{
  "num_attention_heads": 2,
  "num_key_value_heads": 1,
  "head_dim": 64,
  "vocab_size": 8192,
  "hidden_act": "swiglu",
  "norm": "rmsnorm",
  "norm_place": "pre",
  "bias": "none",
  "init_std_up": 0.0589,
  "doc_mask": false,
  "train_tokens": 110200000
}
Each number is 500 + 40 x the weight over the matrix's rms, rounded and kept within 0 to 999. Layers, rows and columns count from 0. Numbers have three digits each.

# o: layer 9 attention output (transposed), 128x128, rms 0.117, rows 27-33,90-96, columns 0-127
# v: layer 9 attention value, 64x128, rms 0.11, rows 27-33, columns 0-127
o90:462511484556468565467530536554509565440560528492475498590517536500449458490556476468491527538455465421551508494492534447494479510467464511506538549512549433458491407514436496528524524526487512492446468457542455452527486464500494446524510535492528484487541466590454552502456526528387595506539426568533513494500545565572495536548460549463526471495450476525507534444501495551483513504499
v27:507462503462460533484555462510532471475552494521508504497503494533529478486445475558380551545499521496477500518472420510538505475520472379509507476578524468464494497495492501456557546547540548447487494456490506476542490399516479501503483532512544569446499431527429488532454567460534563419466554465510445550493502521537503500454520501497461523585521567505498526463476489590467474542519
o27:578514494494515482509535477502508454527535515528522460448534551513517499398483467633574483504478529491535432486493570524508597432545485539503552485468540455476444431412533445474521467516533458513560500481500491477456524508415477516506548489459522522559505438522527522482566519451525575495452488579526503449478553520478502495452499488460549500538519533505429500486573423471452512511502
o91:449508554471466527527497490512531552514455513461498453482508506478514480531513489565461501500510510473521539460518476530494500580472454511532425466472441559413541458536507458491496506490498583529490449500513514469548486535603455493461491517448473504517506525443508533496479487472471483480557527459491422512559451419446510523535464510520454499453449481434498488548462518471495511545478
v28:509430486525565589512492520484463461494546504498473456428493422525469494510503482483451474465462466450526463473524517494511550532518461515467480493522573528509640413480461507525547467482493452511489523497437519563502402506512447504535528493474481442439503454479534400488561540534497512507486458466454459478468482490501505503502500501511463531545482462535505483438535460474508496515545
o28:508440523438441538490473533487459507518493485498540522519530490526491479488476505546457523508529532514504459505498493508477555429458477521492487462467591485503545506478422507531542448539461550532444511610569526544518523493550450462539523566494475497483498448518428526532419527472496499562524567531472524630487509494508507442572488589439456531460400429425475512486429443492551539484514
o92:520527468539490461482531502457461525434511477467486486521486499435479514519520484451491470521491528500479545552473487549493489565542514478489485512477493495473473467483460456511463509501520537529575501447454470512466464479487505525446432543517511509475482555487512435478499512531507528426480461472493471460488537486521525500424522474507547487464560525594482432518531537499448473555444
v29:438523541391523553476514533434484460530476492491508492470496551466470526462555441529465507602573466554508451498450531481547451547439469490540488396512515542563456510462475507490552553518529475471500449490462481557500494445489497503486523466518534540541487448555501454518582542453498572534480456492474484478518485466520447503537566532489545520499518453483435526486539474506446440536523
o29:470556530493460433438524400471465596442555507563514541482596403508520554472522492564506575516512524491595491499517449499543556458498516537510574513481472468404460480453517572463476437510458480503500548556493488531443548475506466550481494435500508524456505443569440532424502506520520481483426460527528571559488500544506569548490529447451460531462429492484531507462541455579529517488551
o93:520480512509475539522466485448541495484460525493444488529448492438516481517524531483510481499476463529455478467453514447469464530480513494540492525524531490602500526537496453462547541520546495460476476536528494467504465503531439496499484527448477449511497479466506477527516506503561548538554525501452469451473443538504479532443499470532519438509543482533497557512468555504504467478437
v30:504488527437508504531528552500522430431502470536488541518466463464491493543574528468473511564524532459449471506509531521475519475422479537513504519543498487494472507463490474457503551505499455454485459551466488485475436469472560507496486501460494519542518411550501446475530470500607502499461510506557458421430473453554481566506540489539501495615524596476506520585486475427530545432457
o30:515521507500414440440486506447511545492478520498581543538490494542578433494488455458458492524494546427474453492535492523514534412531487618479436578507492543503584461531428523557479435541423482528499534457477472457488512483531460500521414432500521443541541422514603488486569494459562434522491529554576476535572522416531544525510488478512418510549552499490468491486574477508552547496578
o94:519481540524493508558507516523457465480520483504494449494486477507476572541517508479489467512498465488480528539491496476491489522495469483555476431530440487565481487465520517462505528442486490504491543487517469496470503501487548530492549459438518534475487510489529518543456550509444538442493496495456545530501455573475452462494498543558586528454423492532483503540501553508524476446490
v31:477560529512480425460535541557530565431419436556507573518560499589512485514537600482451480465544569535478511502484509554600473477564504465499488521503598494529482521516480536551543502510492548449438576506528614499495511448521509435474585469615529519520469528496482525450583466531530479497551528491429466512467497533467509523503536496458515518470510505511510510472516559527478451539530
o31:483491418505560497527516543532539507506438542611472523537582501531481416507524520557552426414555508498532532403507491540453541521540501559590493454475493455481509446545542491519504505485498472512472455479487557453472521551485499601515473482464522520532550567533519528457604466485511590531400504458488502508552478473508491435499569491546524486550527421489444410483420446445485477406428
o95:503502459442462511489500380521512485508544476465487485492494513451543498440486465462541532544463453556523495481500538467512538460520476511402532465475545580439450535492462466470537515471523492509521551561541480509515499514546476383505514493523523474449528437485418424503460494505526490522626513486522536498518526478522524485530415526438486481506483499506483545456540504504537519565487
v32:521525528493485492546525471480552437467558501526486530495497472481478536524519502519469527474530536506491486519437470542481447539545458530531422473554552543568528441500526460474513546552499528573545503498557511479524424473551462560500556531465468405519496532532533538481512482581532587526508575520568422517503518508515498586514483532463469486531475434528451426490435509550510537454511
o32:488393484445447572478511539443471470557428573455539485438487507487489486570458475563469523554499472461480434523533485455523493486516486543521518575512516498436396553502481509473495493548439501433448497523487560514562525507474542499530523519487505491454454472489465517483545513514561495516553522552486448498534577556514497495497507516470515478527527561495514434525456402446566436541494
o96:539556521500530425539478485490517538449570438550446447466501511493512515448553522491526459453505494515523535478471555530484544494474515499503501425486455559538515491416479493515468476510501464516533486486513458545518541486558485516534461506477443454529544460524497470533529488436513487483511462464522578501506482443509472415513542445569529490466509414419499529467561521486444479486499
v33:484520502557559526494554454528440541467525565616477515492534509455510492462504528533493521436494482512451480456584459455506451510570490538489470521547480512510463589522505530518492447458554496462486496517487446473484545449484543523536484522544461528526473425511535490520469522478496505561513488516528512413421557519499440539467471490458473479420570483559550520497522486549507472496537
o33:501540506441504438520430546533494496536490505427440573543536512520569524537496464437482483423517527501495598469474543480483460436525461417506441407488523477501491544517531495524499439506553453491474565499492489462549430548534513521524535567482483477511525494532424515462458505546511497536511447507516559515459477513488534475462454499464517540517563497546471484501517488494501423455440